{
  "n_layer": 9,
  "d_model": 384,
  "n_head": 3,
  "n_kv_head": 3,
  "head_dim": 64,
  "d_mlp": 1920,
  "vocab_size": 3062,
  "activation": "quick_gelu",
  "norm": "layernorm",
  "norm_place": "pre",
  "norm_eps": 1e-06,
  "positions": "rope",
  "rope_base": 10000.0,
  "rope_fraction": 1.0,
  "qk_norm": false,
  "attn_scale": 0.125,
  "bias": "all",
  "tie_embeddings": true,
  "parallel_block": false,
  "init": "normal",
  "init_std_qkv": 0.0228,
  "init_std_o": 0.0,
  "init_std_up": 0.0228,
  "init_std_down": 0.0,
  "optimizer": "soap_variant",
  "lr": 0.00495,
  "beta1": 0.95,
  "beta2": 0.95,
  "weight_decay": 0.071,
  "lr_head": 0.00819,
  "grad_clip": 2.0,
  "warmup_steps": 200,
  "schedule": "wsd",
  "decay_fraction": 0.771,
  "decay_shape": "linear",
  "final_lr_fraction": 0.0,
  "batch_tokens": 131072,
  "seq_len": 1024,
  "doc_mask": true,
  "z_loss": 0.0001,
  "train_tokens": 626300000,
  "steps": 4779,
  "dataset": "wikipedia_en"
}
Each number is 128 + 32 x the weight over its row's rms, rounded and kept within 0 to 255. Layers, rows and columns count from 0. The size above them is the row's rms in percent of the matrix's.

# layer 5 MLP down (transposed), 1920x384, rms 0.188, rows 577-612, columns 192-287
size [107  94 100 101 103 110  98 106  95 104  96 103 122 103  96 104 102  99 108 111  98 101  93 102 101  90 105  97  95 102  90 100  93  94 101  99]
[[ 61 137  97 126  91 112  90 151 122 131 158 121 156  93  82 162 142  95  84 137 122 133 119 117 120 101 125 157 121 144 176 102 117 159 102 187  95 100 187  88 136 104 125  91 172 108 124 165 114 106 131 189 162 137 128 121 128 112 102 156 155  82 129  89 104 166 101 174 136 100 149  98  95  99 171  99  94 144  60 122 174 155 141  68 194 156 113 102 163  75 110 161  83 131 181 108]
 [ 52 119 139  60 100  94 149 164 147 194 148 122 127  89 159 164 118 106  89 151  90 177 163  88 102 115 131  89 162 154  58 125 159 118  94 150 186 184 139 123 113 118  89 151 101 140 105 162 106  70  89 123  97 145 137 121 158 132  99  60 143 135  99 155 123 192 115  92 168  78 109 154  97 128 178 113 160 137 131 121 150  61 128 106  94  96 117 135 122 143 201 145 115 133 213  42]
 [ 93 107 150 110 132 175 101 126 147 131  92  97  94 142 139 105 168  94 107 138 138 134  60  47 135 145  83 173 135 130 130  92 125 155 170 120 153 112  97 102 118 137 149 168 146 123 128 146 121 122 151 106 156 154 119 108 131  98  93  80 114 141 132 178  98 103  80 146  96 131 114 189 123  64 104  97 131 133 109 195 150 117 139 131 180 139 173  99 141 137 152 162 171 151  72 135]
 [128 126 180 139 153 116 107 154 162 120 150 173 174 161 109  85 175  73 146 156 150 186  88 146  95 143  54 148 138 101  58 100 111 132 131  48 187  88 101 101 111  83  95 129 125 124 122 128 146 122 104 150 102 138 118 102 168 175 137 158 146 120 165 130 151 111 167 143 136 113 121  77  98 177 164 136 189 106 118 121 125 160 105 146 173 114 142  77  66 142 102 100 135 180  25 141]
 [ 85 164  90 144 132 118  86  91 171 151 192 180 107  96 133 189 119 154  96 103 127  43  83 155 124 106 135 140 109 187 147 104  88 149 164 135 117 163 108  99 144  55 124  89  78 110 145 131 170 118 178  89 154 172  71 166 113 121 136 177 144 143 198 149 150  88 179 123 133 147 182 138 181 140 126 119 133  93 110 144 125 134 111 137 140 109 110 154  62 151 174 144 142 135  55 150]
 [ 71 109 135 134 170 158 104 106  98 137 153 150 150 116 246 181 152 145 118  83 118 105 146 154 216 112 154 156  95 166 149 156  81 125 107 205  98 143 188  85 194 138 136 129  88 147 162 122 115 170 172 146 179 102 126 130 118 120 101 129  63 178 158  95 150 142 216 202 139  81 170 117  73 136 155 152 151 155 119 165 120 121 125  89 171 161 148  96 148 129 100 148 108 122 107 133]
 [ 77 121  70 123 133 115 132  82  96 124 136  99 116 154 181 106 153 102 107  91 109 126 114  74 165 156 218 112  91 128 151 144 162 131 132 110 135 132  96 102 159 123 230  92 151  99 115 120  57 162 130 164 178 204 126 137 157 148 154 173 131  79 193 129 143 154 151 124 176  57 115  93 129  92 126 144 170 121 104 111 147 151  97 138  85 137 148  75 143 156 144 118 115 139 115 139]
 [118 181 157 176 143 155 104 117 136 158  60  89  77 121 128  88 112 112 109  97  99 147 213 109  74 108 152 129 104 164 124 168 106  88 147 198  94 179 162 114 103 153 139 130  90 169  46 158 131  85 130  92 143 192  98 147 132 125 171 123 103 118 107 150 125 131 175 166 115 142 173 114 192 161 122 136 144 123 144 175 127 182 100 135 111 143 118 118 156 149 100 147 132  59 124 105]
 [125 154 106 121 178 162  97 162  68 114 170 169 181  91 154  78  83 124 118  91 100  30 123 135 113 153  77 117 154 108 189 119 123 149 153 163 146 178 102 141 142 127 123 132 146 111 151 152 165 108  83 176 146 156  94  85 120 153  80 126 107  77 119 115 118 121  52 132 139  84 124 150 118 107 136  94 145  87 122 113 205 146  86 178 121 134 131 130 170 159 150 107 166 176  80 147]
 [118 128  81 107  89 185 155  80 124  98 154  93 141 174 171 106 138 111 134 207 115  81 215 164 113 112  81 150 128 126 167  95 140 164 107 118  69 105 135 117 113 141  58  44 107 227 135 130 101 121 155  70 140 119 152  91 109  69 137 116 144 118 149 107 142 123  98  91 133 140 148 110 160 134 121 129 182  53 116 116  96  89 150 131 101 163  96  93  78 109 159 115  82 129 129 106]
 [176 189 102 118 134 158 127 150 124 154 112  55 157 117 156 118 156 155  89 181  79 163 130 127 170 151 168 142 148  46 147 145 180 173 142  90 158 196 166 131 159 143  82 126 120 169  84 165 148 122 134 166 171 132 112 190 145 145 158  54 133 102 117 103 139 127 104 131 104  86 169 156 182  81 155 116 150 131 120  99 177  81  94 132 196  98 167 140 134  92 102 179 114 139  94  43]
 [183 149 104 149 141 106 129 134 122 139  62  72 123 141 153 191  96 114 151 153 142 128 103 135 122 115 147 147 152  79 138 171 154  82 139 156 184  95 147 116 135 146  97 156  94  96  63 109 115 102 121 139 143 121 179 123 173 132 113  98 109  90 129 147 134 133  98 147  86 195  60  81 163 125 168 183 163 154 107 148  91 144 102  92 114  99 145  92 171 135 111 165 139 157  68 114]
 [125 148 137 176 143 133 105 140 127 133 159  86 160 121  88  71 159  58 205 120 101 164 141 123  89 113 182 121 143 148 155 134 134 136 141 101 149 194 104 133  98 100 149 134 130 151 108  91 148 132 167 137 136 130 134 109 169 154 179 141 159 129 115 140 123 119 119 188 161 131 166  99 100  67 214 120 146 123 105 145 117  72 131  86 172 184 119 141  83  96 138 133 110 118  86 156]
 [114 151 160 188 110  99 116  83 112 195 110 149 137 157  23 186 129 165 153  73 133 124 158 136 139 173 132 179  99 155 171 159  71 143 154 115 122 188 125 209  99  93 145 197 102 149 115 152 169  92 164 148 126 119 128 112 106 120 183 159 139 124  90 178 125 123 146  59 140 101 133 142 165 116 174 114 124 114 159 166 131 143  88 159 152 138  58 193  96 134 118 150 134 146  37 158]
 [101 111 180  53  82 193 112 107 171 128 118  66 110 144 134 101  97 116 154  93 108 166 107 141 107 128  76  83  78 130  95 117  98 148  71 107 112 100  91 124 130  90 145 156 142 150 170 139  95 137 111 182 133 184 120  73 145 133 102 139 107 111 181 171  42 167 126 111  82 107 119 144 216 132 135 108 121 124 122 133 117 103 112 141 152 109  93 161 101 181 143 228 141  55 103 117]
 [146  81  92  95  80 126  89  80 126 109  97  97  78 138 102 148 164 135 130 123 107 145 154  99 138 111 162 100 121 163  82 188 127 181 113  94 100 169 104 103 186 136 178 127 125  93 133 106 111 138 119  92 158 146 130 134 157 126  68 130 125 160 128 115 106 125  74 111 100 145 173  90 126 125 105 132 235 154 120 124 153 160 140 130  77 129 128 142 164 178 139 178 187 179 114 161]
 [136 144 155 134 146 103 129 120 147 156 214 137 154 125  65 143 112 141 152 105 117 106 147 175 161 152  92  84 116 124 142  60 120 166 127 104 127 181 128 113 187 133 191 129  94 126 146 164 110  85 105 125 103 117 144 113 137 113 129  97 139 159 179 128 150 111 168  96 181 163 159 130 182 113 136 158 136 121 126 147 143 119 112 105 118 149 189 110 197 181 178 132 117 159  27 147]
 [175 107 171 177 144 149 124 159 137 144 154 123  97 127 115 141  97 153  72 147 118 114 123 111  89 151 107 169 116 132 164  98 120 210 122 163 129 114 142 117 127 116 125 139 119 117 166 157  98  80  81 102 119 147 149  90 141 103 118 148 156 159  69 103 105 127 154 232  98 129 112  96 116 121 120  78 197 114 115 127 112 179 149 145 109 108  85 170  77 159  41 121 153 107 173  95]
 [142 130  40 147 122 137  97 106 140 161  83 171  68  78 128 142 111 139 126 124  95 117 126 180 135 150 115 157 106 119 136 175 124 158 172 183 115 142 155  76 139 110 121 145  91 212 102 135 146 121 105 126 202 101  66 131 202 149 124  82 100  99 136 148 141 165 100 142  95 200 142  88  98  69 170 146  92 131 148 201  97  95 149 103 117 158 165 165 129 136 141 148 140 121 157  92]
 [105 116  98 144 133 101 138 125 160 153  80 134 101 151 143 125  99  91 137  96 136 138 103 117 103 147 118 133  89 179  63 161 130 143 134  88 125 150  69 147 120 103 165 109  84  90 139 137 105 143  88  97 137 111 140 187 112 164 135 124 140 136 140 168  38 136 133 100 122 140  99 114 132  73 162 136 144  75 115  91 163 193 101 154 115 209 137 157 159 160 172 122 116 152 119 173]
 [ 87 129 138 169 116 139 116 181  97 105 126 152 157  51 132 159 159 110 159 150 145 137 112 100  99 110 117 148 100 101 119 209  98  48 107 144 136 148  98 111 105 128 181 103 111 153 110 131 164 170  85 112 134 120 125 122 134 105 179 134 151 175 101 140 117 133 124 129 147 130 133 126 122 144 143 195 114 120  89  80 107 137 157 158 133 168  95 128  73 140 145  99 136  66 156 122]
 [123 131 191 106 104 102 139 148 151 181  74 118 196  95 177 159 135 183  89 121 129 122 106 157 147 206 154 135 146 111 135 102 130  72  88 145 104 112 126 156 169 137 152 145 148 185 137 144 125  89 156  88 111 105  77 191  81  82 113 125 106 110 126 130 195 174 140 145 102 124 189 107 124 149 129 166 114 108 187 148 118 137 154 167 172 105 116  96 149  64 165 130 169 133 133  99]
 [138 121 131 126 134 136  89 112 163 142 121 127 160 161  78 128 137 188  73 101 129 133 120 163 177 115  99 141 107 142 166 146 117 125 116 115 145 200 171 116 135 140 114  77 165 122 166 160 146 122 165 109 140 142  87  91 147 179 126  90 156 132 172 115 114 159 143 118  82 147  91 203 103 145 149 132 169 202 150 149 102 131 140 114 200 150 182 113 145 136 127 184 120 125  85  93]
 [119  30 121 157 112 105 152 116 107 134 108  85 133 115 116 123 153 114 155 139  90  43 107 142 167 151 148 185 169 145 157 121 103 117  88  92  97 182 103 148 114 131 140 146 106 100 194  78 199 131  72 130  96 149 113 130 125 140  86 133 129 102  66 127 178 189 166  86  99  91 117 168  91 144 157 112 105 108 145 133 138 139  82  90 100  90 210  68 156 112 113 115 146 124  81 110]
 [141  89 133 114 142  92 133 140 127 175 118  84 127 112 121 152  88 146 102 147 142  98 141 189 132 139 130 108 125 138 143 111 139 191 100 181 124 118 102  85 224 104 166 145 126 172 182 112 180  86 123 178 124 119 165 176  80  64  80 102 121 143 110 156 108 153 103 105 119 132 150  98 134  60 144 115 137 129 100 127 162 149 165  89 132  95 124  68 139 147 153 117 141  83 135 124]
 [124 103 154 102 139 123 101 123  97 129 184 160 162 140 133 157 131 134 160 155  95 134 112 109 163 109 157  25 180 118 136 146 161  78 139 108 110 232 214  92 107  77  90  96 151 147 145 103  48 133 144 100  77 120  78 189 130 137 146 101 131 137 129 128 104 110 162 126  94 187 115 126 139 121 139 171 111 107 116  72  82 167 140 164 190 134 170 178 176 174 153 128 147  54 176 159]
 [104 131 127 156 131 118 110 114 133  98 114 114 114 138 139 139 151 141 133 144 165  81  81 175 150 164  93 138  77 117  98 131 118 135 118  89 135 153 146 165 148 115 100 162 101  81 171 137 107 178  86 133 217 199  77 130 136 155  92 170 175 167 137 153 134 163 155 112 151 145 140 149 122 183 137 189  76 135  80  82 141 139 109 141 171 100 128 152 170 176 148 125 137 109  55 158]
 [114  93 119 102 108 152 149 102  97  47  96 117  66  84 119 134 108 189 122 142  88 134 145  72 191 139 135 126 140 107 126 123 158 198  88 120 137 131 122 150  94 135 100 175 133  53 115  89 172  75 124 140  57 126  94 147 121  83 103  89 134 196 123 148 135 171 137 157 141 128 122 126 130 149 152  62 151  95 155 152 123 129 151 155  80 211 144 138 124  79 101 160  82 133 150 162]
 [ 98 171 152 168 113  60 161 126 112 115 153  99 171 144  60 135 138 167 122 151 125 120 148  77 137 135 115 123 176 136 121 159  84 140 164  70 144 107 105 179 192 138 107 119 175 131 113 132 150  96 151 145 108 106 139 117 154 143 167 142 106 109 172 121 162 132 113 181  89  84 133 104 100 165 142 101 173 119  65 139 146  87  79  86  90 100 221  73 143 144 145  92 114 179 140 103]
 [ 94 109 152 156 107 125 156 153  74 161 120 123 118 129 160 145 154 143 142 135  87 136 200 102 124 122  93  62 148 128 193 175 182 155 119  93 144 126 180 188 132 164 116  85 137 187 142 138 113 165 138  78 108 108  62 143 119 118 114 132  66 102 217 157 167 171 112 111 148 149 136 124 124 109 117 170 119 100 156 114 184 120 143 131 188 123  78 135  84  77  58 118 171 149  89 165]
 [160 121 135  91 153  89 102 170 115 159 113 145 148 189 174  53 115 104 158 117  99 153 137 101 166 169 137  98  94 150 204 181 101 110 124 132  69 129  71 144 128 107  83 112  83 126  85 132 151 136 200 129  84  87 152  89 163 115 154 140 148 131 132 164 136  99 121 114 156 150 118 154 105 126  82 156 128  86 107 107 121 171 106  73 101 160  99 216 135  75 132 130 108 144 204 109]
 [138  53 129 123 116 175 188  94 138 186 153 131 137 125 137 137  96 124 148 127 111 112 146 173 174  71 125 102  93 101 115 114 119  71 162 127 185  71 180  96 146 118 178 178 105 161 108 128 116 178 155 138  85  40 104 139  73 156 213  95 161 105 107 162 137  93 137 140 125 173 125 166  79 160 126 159 130  94  96 106 145 179 149 122  89 127 121 159 128  93  49  78  89  79 202  81]
 [158 110 174 161  85  97 157 172 163 140 172  86  62 142  80 101 101 166 125 109 145 163 142 126 150 144  87 119  84 144  87 163 115 122 110 130 191  32 159  30  99  85 144 131 109 116 110 100 141 162 105  85 135 161 169  99 123 119  86 106 176 107  44 137  77 128 154  89 180 146 143 161 105 114 110 110 117 116 133 126  99 140 173 210 163 137  81 141  93  95 131 130  39 112 199  83]
 [ 96 110 137 106  58 119 125 152 114  94 158 223  87 177 140 140  85 181  83 107 149 163 169 162  82 104 151 116 119 133 160 206 111 146  59  93  66 128 132 108  88 154 119  76 172 157 172  96 112 156  83 121 195  67 142 124 113 205 107  97 140 194 153 115  81  48 162 124 164 132 109 105 128 135 147 159 182 103  83 125 174 140  84 128 136 118 114 184 116 141 139 101 155 157 216 151]
 [124 117 128 234 153  99 105  44 133 137 120 146  81 131 141 145 137 129 105 145  62  95 152  84  75 153 177  94 108 105  69 122 126 141 111 180  86 127 120 118 160 151 113  81 159 137 109 146 112 144 181  88 111 163  89  85 134   0 115  68  66  96 143  99  89 101 125 141 179 151 121 116 142  97 139 115  94  82 108 148  86 119  74 152  89 128 179 141 160 167 117  81 102 112 146 170]
 [ 68 111 172 130 102 107 195 143 101 145 173 132 118 174  87 125 119 142 181 129 138  86 105 206 170 120  57 122  46 129 124  84 145  95 193 135 147  93 160 137 195  79 155 125 127 124 129 149  75 101 127  70 140 136 137 105 111  88 118 180 139 179 143 163 147 153 180  88 108  95 160 124 124 191 126 139 117 123 122 121 149 141 146 132 143 113 100  93 124 156  94 148 112  74 211 161]]
# layer 5 MLP up, 1920x384, rms 0.179, rows 578-613, columns 192-287
size [ 96  97 106 103 106  95  95 105  97  95 103 112  96  96 101  98  99 109 109 101 100  96  95 113  92 103 105  96 102  92 106 101 103 103  99 100]
[[154 139 116  97 130  93 103  96 150  76 124 136 157 128 129 192  92 108 188 157  85 106 149 166 131 111  84 122 132 164 136  80 103 184 141 182 172 141 163  72 158 116 178 132 146 117 123 115  93 134 171 118  98 147 108 132  88  95 139 114 122 162 144 100 130  92 180 159 121 253 144  35 131 155 120 157 103 151 130 186 150 116  97 126 148 162 117 109 181 111  56  98 194 131 106 188]
 [153 130  87 150 185 146 190 101  67 101  66 166 117 157 107  61 173  91 128 171  94 108 143 134 190 132 139 103 124  80 122  71 197 161 130 141  93 203 167 135  94 111 131  95 199 166  81 170 133 141 157 111 159 113 147 130  68  90 101 103  60 119 158  89 129 117 140  95 168 164 113  75  93 142 111 118  99 106  67 156 117 152 110 137 173 117  80  91 166 110 119 126 106 169 155 151]
 [147 135 130 154 126 182 137 118  99 145  62 119 106 102 107 138 109 143 131  83 160 179 129 129 164 144 152 120 149  53 138 185 124 132 118 117 162 104 143 151 118 162 137 111 157  41  70 143 107 141 131 102 158 144 121 137 175 144 150 114 115 132 109 124 140 118 156 101 121 113 109 102 106 182 140  96 132 198 120 123 159 145 144 174 172 125 130 154  86 139  66 127  93 156 131  88]
 [146  78 196 123  53 137 191 168 156 100 141 159 139  88  90 110 141 168 114 138 105 105 101  64 113 147 124 127 102 136 107 124 150 113  86 140 144 163  89 111 102 110  95 138 113 100 122 175  89  98 152 108 141  99 167  90 101 154 129 133 112  92 128 122 152  95 201 103 157  64 128 109 151  70 122 187 126 138 123  79 166 157 126 121 175  91  79 116 147  89 107 213 120 135  66 172]
 [118 116 101 169 128 156 135  70 145 110 144  93 137 103 150  76 139 114 137 127 172 168 110  75 102 127 205 148 152 104 159 162 132 120  87 133 108 195 137 117 150 176  94 146 116  89 118 105 160 115 102 142 185 143 134 173 111 146  54 113 147 113 153 137 142 144 140 145 101 192 108  95 163 105 163 133 135 165 103 125 118 130 142 172 128 178 151 111 153 131  86 136 120  99 194  84]
 [125 107  95 138 151 172  84 150 147  89  75 167 138 133  75 136 136 116 103 189 114 114 133 158 151 142  98 107 152 108 154 156 108 139 124 126 156 155 114 103 157 117 102 198 172 177 141 116 174 113 139 120 156 187  48 119 156 108 122 170 151 167 152 128 107  51 203  82 101 200 200 144 100 147 149 141 138 106 194 150 140 181 108 135 153 117  83 149 111 161 126 147 217 157 143 178]
 [ 22 161  91 141 149 180 122 100  96 183 185 152 105 140 109 139 122 175  97 191 132 111 160  91 169  85  70  89 124 142 137 176 170 119 140 136 106  77 112  92 159 158 153 120 156  99 142 163 117 140 122 139  97 147 128 153  85 165 164 146 121 127 142 122 160 160 153 152 171 130 135 114 129 122  87  70 102 123 129 121 139 132  98 126 130 125 136 142 110  98 149 178  52 115  75 167]
 [154 128 135 171 124  79  71 170 133 139 199 148 111  44 150 132 124  87 133  16 152 187 146 112 134 156 140  98 137  93 110  91 101  99 169 133 123 148  85 129 115 225 130 119 151 157 162 126 103 120 115 103 145 161 115  59 168 186 152  87 123 149 166  86 111 144 122 160  95 122 116  72 127 115 149 107 161 110 111 192 136 111 116  74 113 165 160 111 109 107  46 134  93 121 156 185]
 [106  61 153 129 145 122 109  99 148 174 125 110 189  79 112 126 124 134 107  90 100 134 141 141 145 144 110 166  83 117 134 164 138  99 158 113 162  93 131 134 146 115  83 122  96 100 174 144  92 109 131 154 111 114 184 196 130 144 114 209 143 121 106 108  84  96 167 101  86 121 127  97 197  84 150  74 129 172 101 130 134 147  94  66 114 110  97 202 146  99  80 154 113  67 130 142]
 [ 88 213 145 129 127 142 113 136 113 115 117 179 127 161 138 117 107 118 104 101 177 135 170 123 142 126 128 134 161 199 157 132 167 113 120  95  84 118  85 133  81 116 169  55 158 100 129 111 122 112 160 144  57 131 152 105 107 113 159 152 206 147 163 126 114 111 124 148 132 133 122  69  99 160  90 123  77 138 121 128 114 148  97 126 127 179 161 129 158 111 186  90 146  93  35 108]
 [143 163 145 104 129 163 105 136 116 119 144 123  77 122 140 144 114 210 147 173 179 128 139 153 161 152 159 109  98 137 132 137 136 154 125 105 139 136 142 130 126 153 153 161  78 131 130 162  71 186 199 109 118  73 141 126 141  93  50 156 154 130 128  31  99 136 126 112  85 156 132  85 121 156  96  88 116 122 102  82 108 132 122 129 161 183  96 143 117 158 113 132 149 145  96 129]
 [109 181 181  76 139  99 123  71 114 125 127 146 149 154  60  52 186  97 101 168 169 102  85 124  77 116 143 170 115 146 145  78 115  83  91 134 138  95 145 115  81  99 155 153 157 166 150  83 156 107 147 155 122 175 134 112 201 159 177 112  97 156 170  70 112 145 192 188 106 133 141 186 137 136 178  99 155 121 133 145 118 174 132 158 141 117 146 103 104 110 104  89 126 208  98  97]
 [165 125 110 139 100 203 134 117 112 127 128 124  86 150  81 153 151 142 210 141 109 136 165 162 114 159 185 165 139 100 122 126 121 119 103 124 127  84 119 119  84 118 174 148 127 128 161 174  94 134 111 145  90 174 123 152 159 146 120 157 147 162 184 127 124 121 106  78 120 128  95 124 182 149  95 166 180 139 113 150 109  64 130 104 115 141 149 133 188 144  79 109 112 150 109 105]
 [101 182 118 109 110 101 127 138  94 128 134 129  62 183 160 188 145 111  88  71 136 127 109 126  98 153 166  55 168 104 107 124 153 126 156  98 128  94 149 160 130 117 131 171  63 193 130 118  98  95 112  94 126 106 114 143  93 123 109 116 104 160 102 166 203 104 123 169 136 200 120  95 129 160 145 115  48  98 112 127  87 111 129 150  84 143 146 130 169  54 147 135 144  96 156  81]
 [114  73 110  72 127 173 130 106 132  97 194 113 154  81  79 148 133 108 115 103 141 198 136 129 100  78 121  60 165 143 118  76 156  95  59 125 129 180 178 141 187 185 146 107 222 104 169  90 126 149  98 172 178 114 163  57 134 154 135  70 126 159 134  76 145 103 123  77 137 134 140 108 117 134 114  74 197 126 112 152 115 163 131 143 133 125 127 103  81 205 122 116 141 160 174 155]
 [189 163 103  74 137  97 153 159 186 128 145 136 117 123 115 186 115 169  58 108 153 140 186 149 123  88 106  88 121 111 131 144 111 128  92  84 176 163 125  72  84 187  95 118 102 110 115 111 110  65 140  94 122  66 152 169 140  95 103 154 133 196 149 110 153  69 169 152  91 152 136 155 150 133 158 118 181 147 161 113 119 137  67 135 141 105 159 116 158 138 191 124 191 131 129 133]
 [172 162 139 116 121 150 142 108 106 158 110  89 101 159 120 173 161 159 138 117 159 145 109 106 132 116  72  96 119 126 164 114  85 137 137  93 124 118 109  98  90 123  89 139 177  89 155 131 131 206 167 138  97 126 143 101 137 182 146 142 109  76 161 149  90 160 111 168 127 191 150 124 103 162 128 128  89 149 138 135 154 192 160 107 102 124  95  79 112 166 123  91 158 105 203  83]
 [137 120  82 134 116 200 118 145 145 138 150 140 112 120 139 115 108 128 113 167 100  99 123 134 154 176  77 126 132  98 170 150 146 141 148 118  97 142 149 140  87 137 118 107 127 152 116 207 114 171  95 117  98 113 123 100 148 182 121  69 119 145  95 166 141 193 128 143 148 180 130  96  82 160 164 124 118 128 204 123 109 131 137 134 114 120 226  40 100 105 160 159 129 160 181 114]
 [154  91 149 117 126  39 141 130 185 156 166  96 127 154 115 151 148 159 129  64 152 145 158 134 147 108 158  94  69 184 138 107 201 129  41  70 121 125 113  97 143 124  85  62 193  40 113 125 102 133 114 128 158 100 109  95 182 122 133 148 123 143 191 140 111 122 115 133 174 143 103  81  81  75 168 119 123  97 133  90 132 107  89 159 125 164  71 145 140 118 176 167 102 140 154 143]
 [ 84 123 130  93 137 129  44 142 144  92 111 147  94 118  80 110  60 163 136 142 212 126 123 151 116 105 108 145 152 177  98 188 146 126 142 135 153 141  89 115 141 131 107 141 237  83  45 140 128 103 122 126 162 147 123 124 111 195 198  73  90 160 113 130 116 118 136 181 110 118 100 152 170 179  96 134 125 125 122 124 153 153 155 177 164 136  99  98 140 123 129 128 197 195 141 111]
 [108  92 161 134 125 174 147  99 125  86 187 145 137 112 160  87 131 113 157  93  74 113  79 116 157  79  95 162 130 139 171 130 133 116 188 113 108 124  77 110  50 186 128  94 123 135  72 117 128 104 144 104 143  99  93 174 179 153 145  95  91  81  93 210 124 157 114 122 108 123 127 134 178  97 148  95 143  87 136 184 140 115 158 135 146  82 102 106 138 128 105 113 169 120 129 152]
 [120 102 105 121 149 128 174 106 107  98  77 150 111 104  78  92 144 144 195 128 149 121  84 129 101 190 161 176 155 155 200 105 138  72 111 114 131 139 166 133 132 213  54  92 177 141 173 143 105 190 100 158  79 186 134 102 123  85 113 161 141 122 120 140 136 100 157 119 117 109 194 177  99 167 139  98 118 151  85 109 176 148 110  86 139 155 167 159 119 108 141 163 103  51 139 138]
 [115  56  59 136 124 141 160 159 161  99  95 152  97 130 109 146 101 144  95  73 153 102 114 151 128 126 144  99 143 138 139 161 143 179  97 103  59 107 123 126 142  99  76 146 104 150 103 138 101 146 152 145 143 146  81 145  77 100 121 150  63 129 128 161 124  99 180 138 145  64  76 147 151 151 116  91 102 139 149 122 116 150 120 134  77  93 137  87 152 155  68 112  92 109 147 112]
 [157 108 119 150 152 179 149  83 212  77 106 145 136  89 141 110  52 111 175  94  90 161 157 107 164 133 121 166 140 132 156 136 147 143 143 124  93 111 114 110 113  71   8 143 161  60 110 153 139 112  93 118 166 142 110 127 108 126 118 165 144 157 164 134 117  99 135 156  96 183 122 108 178  94 141 111 111 133 121 201  86 131  99 163 159 143  84  75 109 132 121  78  74 150  85 166]
 [128 164 162 196 171 104 161 169 112 150  73 165 105 146 117 122 125 119 180 101 163 140  99 171 112 146  98 144  99  82 192  90  74 169 136 109 113 128 164 151 176 146 143 124 178 174 109 126 139 120  90 151  86 144 121 123 145 136 120 122 125 133  92 116 145 108 134  93 149 139 101 135  82 108 139 125 141 167 123  46 134 185 112 101  78 104 123  65 175 113  95 159 136 169 103  93]
 [102  71 144 155 101 188 123 154 114  99 169  75 148 126  62 128 175 137 107 146 139 165 122 173  94 144 140  87 145 140  92 175 148  73 140 135 125 161  84 174 135 177 173 128 154  64 131 163 122 111  90 112 185 109 118 140 139 138 171 142  65 125  90  93  90 149 173  54  81 115 165 168 124 171 120 123 137 184  97  81 100 163 130 164 134 125 124 143 116 143 171  66 129 147 150 109]
 [163  87 141  95 156  65 182 125 127  71 130 134  74 152  95 116 151 145 129 136 141 116 174 104 101 134 126 188 131  75 138 105 190 160 173 111 143 100 116 127 135 157  97 145 125 104 138 106 128 117 149 133 127 119 145 171 185 189 116 119 108 210 149 185 113 139 138 114 113 168 134 154 141 114 115 109 176  80  99 121 125 169 168 151 109 112 111  97 200  75 213 194 145 157 178 140]
 [145 130 186 165  83 111 146 158 138 133 114 117 123  96 211 110 186 141 131 166 134 148 148 154 128 115 105  64 142 124 167 126 114 138  96 110 130 111 154 129  96 106 100 110  92 142 157 107 151 142 120 114 109 138 177  81 173 128 120 152 128 115 118 127 123  86 106 123 129 128 124 130 117 114  88 151  95 149 112 150 179  79  88 121 129  96 103 110 147 131  92 165  85  92 139  87]
 [182 149 147 126 143 146 142 145  86 139 146 108 106 135 154 115 116 146 120 180 156  96 116 124 108  92 122  97 152 119 143 149 166  56 127  79 124 120 123 178  71 157 129 124 149 114 127 165  66 180 122 103 108 131 113  65 131 110  53 144 107 127 118 140 169  72 150 111 179 156 168  49  88 119  90 175 128  83 118 102 122 135 192 156 164  74 124 173 160 167 165 135  82 135  61 151]
 [159  97 146 129 121 127 111 105 147 114  91  88 166 144  99 137 157 129 108 214 107 138  70 157  57 132 171 159 156  80 114 107 168  99 172 198 161 133 177 109 131  93 162 111 117 129 139 141 108 133 118 150  87 141 117 107  97  95 157 141  85  99 149  98 100 102 140 127 148 149 121 107 131  83 153 157 124 121 128 163 114 127 158  92 166 124 165 108 106 167  95 102  94  85 118 142]
 [114  76  80 130  93 191 176 128 151 126 152 131 117 107 153 167 113 120 177 160 137  72  88 135 103 174  80  85 110 155 149 140  86 132 114 103 135 117 148  77 174 114 104  99 124 110 137 149 154 124  99 129 172 129 206 181 151 168 152 122 135  81 117 157 153  90 173  94 119 147 149 161 134  81 107 117 106 119 158 142 113 139 131 105 123 128 148 141 153 142 222 193  80 190 150 120]
 [ 66 111 119 153 120 105 109 157 126  84 154 126 126  98  75 151 153 116 144  97 182 140 129 176 138 153 112 118  94 104  83  74 103 119 123 137 156 147 134 119 168 130 194  89  96 107  69 144 143 145 129 140 115 103  84 165  95 108 134 137 196 102 141 130  76 117 115 154 129  87 101 118 196 127 143 167  92 144 117 125 166 177 114 140 111 162  67 122 122 187  83  87 165 140 172 155]
 [ 70 148 168 133 145 163 155  51 139 139 102 121 105 101 149  99  83 102 157 214 228 151 163 166  97 101 126  89 130 103 107  94 118 169 123  74  71 170 122  86 116 129 142  72 102 177  82 160 139 105  78 111 119 162 137 155 179 126 139 121 117 128 140 187  79  64 110 138 160 171 148 141  10 114 137 145 124 160 150 145 106 189 173 112 157 119 122 100 129 111 129 123 182 184 113 156]
 [130  91 108  97 130 124 100  98 161  94 160 129 127 157  64 212  97 120 153 150  46 178 115 152 130  97 120  76 136 121  91  87 109  58 136  99 104 157 110 113 149 146 155 118 118 160 101  94  62 119  87 131 130 140  97 145 114  80  73  73 143  86 109 125 130 128 156 144 103 110 175 124  62 193 215 179 103 138 143 162 120 188 133 163 173 165  95  95 141 134 144 101 117 135  97  99]
 [103  56 107 124 165 135 156 137 120 142 108 116 103 123 107  78 113 132 119 146 104 150 189 145 134 109 116 140 162 181  95 167 123 125 108 128 107 169  81 158  87 122 143 113  99 104 131 159 145 152  96 163 153 155 153 129  95 139 183 142 111 163 159 164 121 129 127 117 121 145 112  76  65 162 111 109  94 120 185  99  68  95 100 157 113 147 119 100 120 118 121 142 132  85 161 136]
 [ 61 136 146 135 126 142 126  94 152 139 114 103 122 124 165 100 156 166 141 162 150 100 175 107 155 117 164 120 160  65 116 148 132  51 163 149 147  95 131 138 111  87 119  99 105 107  88 123  54  94 158  95 115 122 105 106 146 118 141 145 186  97  56  99 130 112 100 118  85 125 132 153  55  98 120 127 127  98 128 183 134  95  61 145 103 112  61 147 179 173 123  83  97  79 116  87]]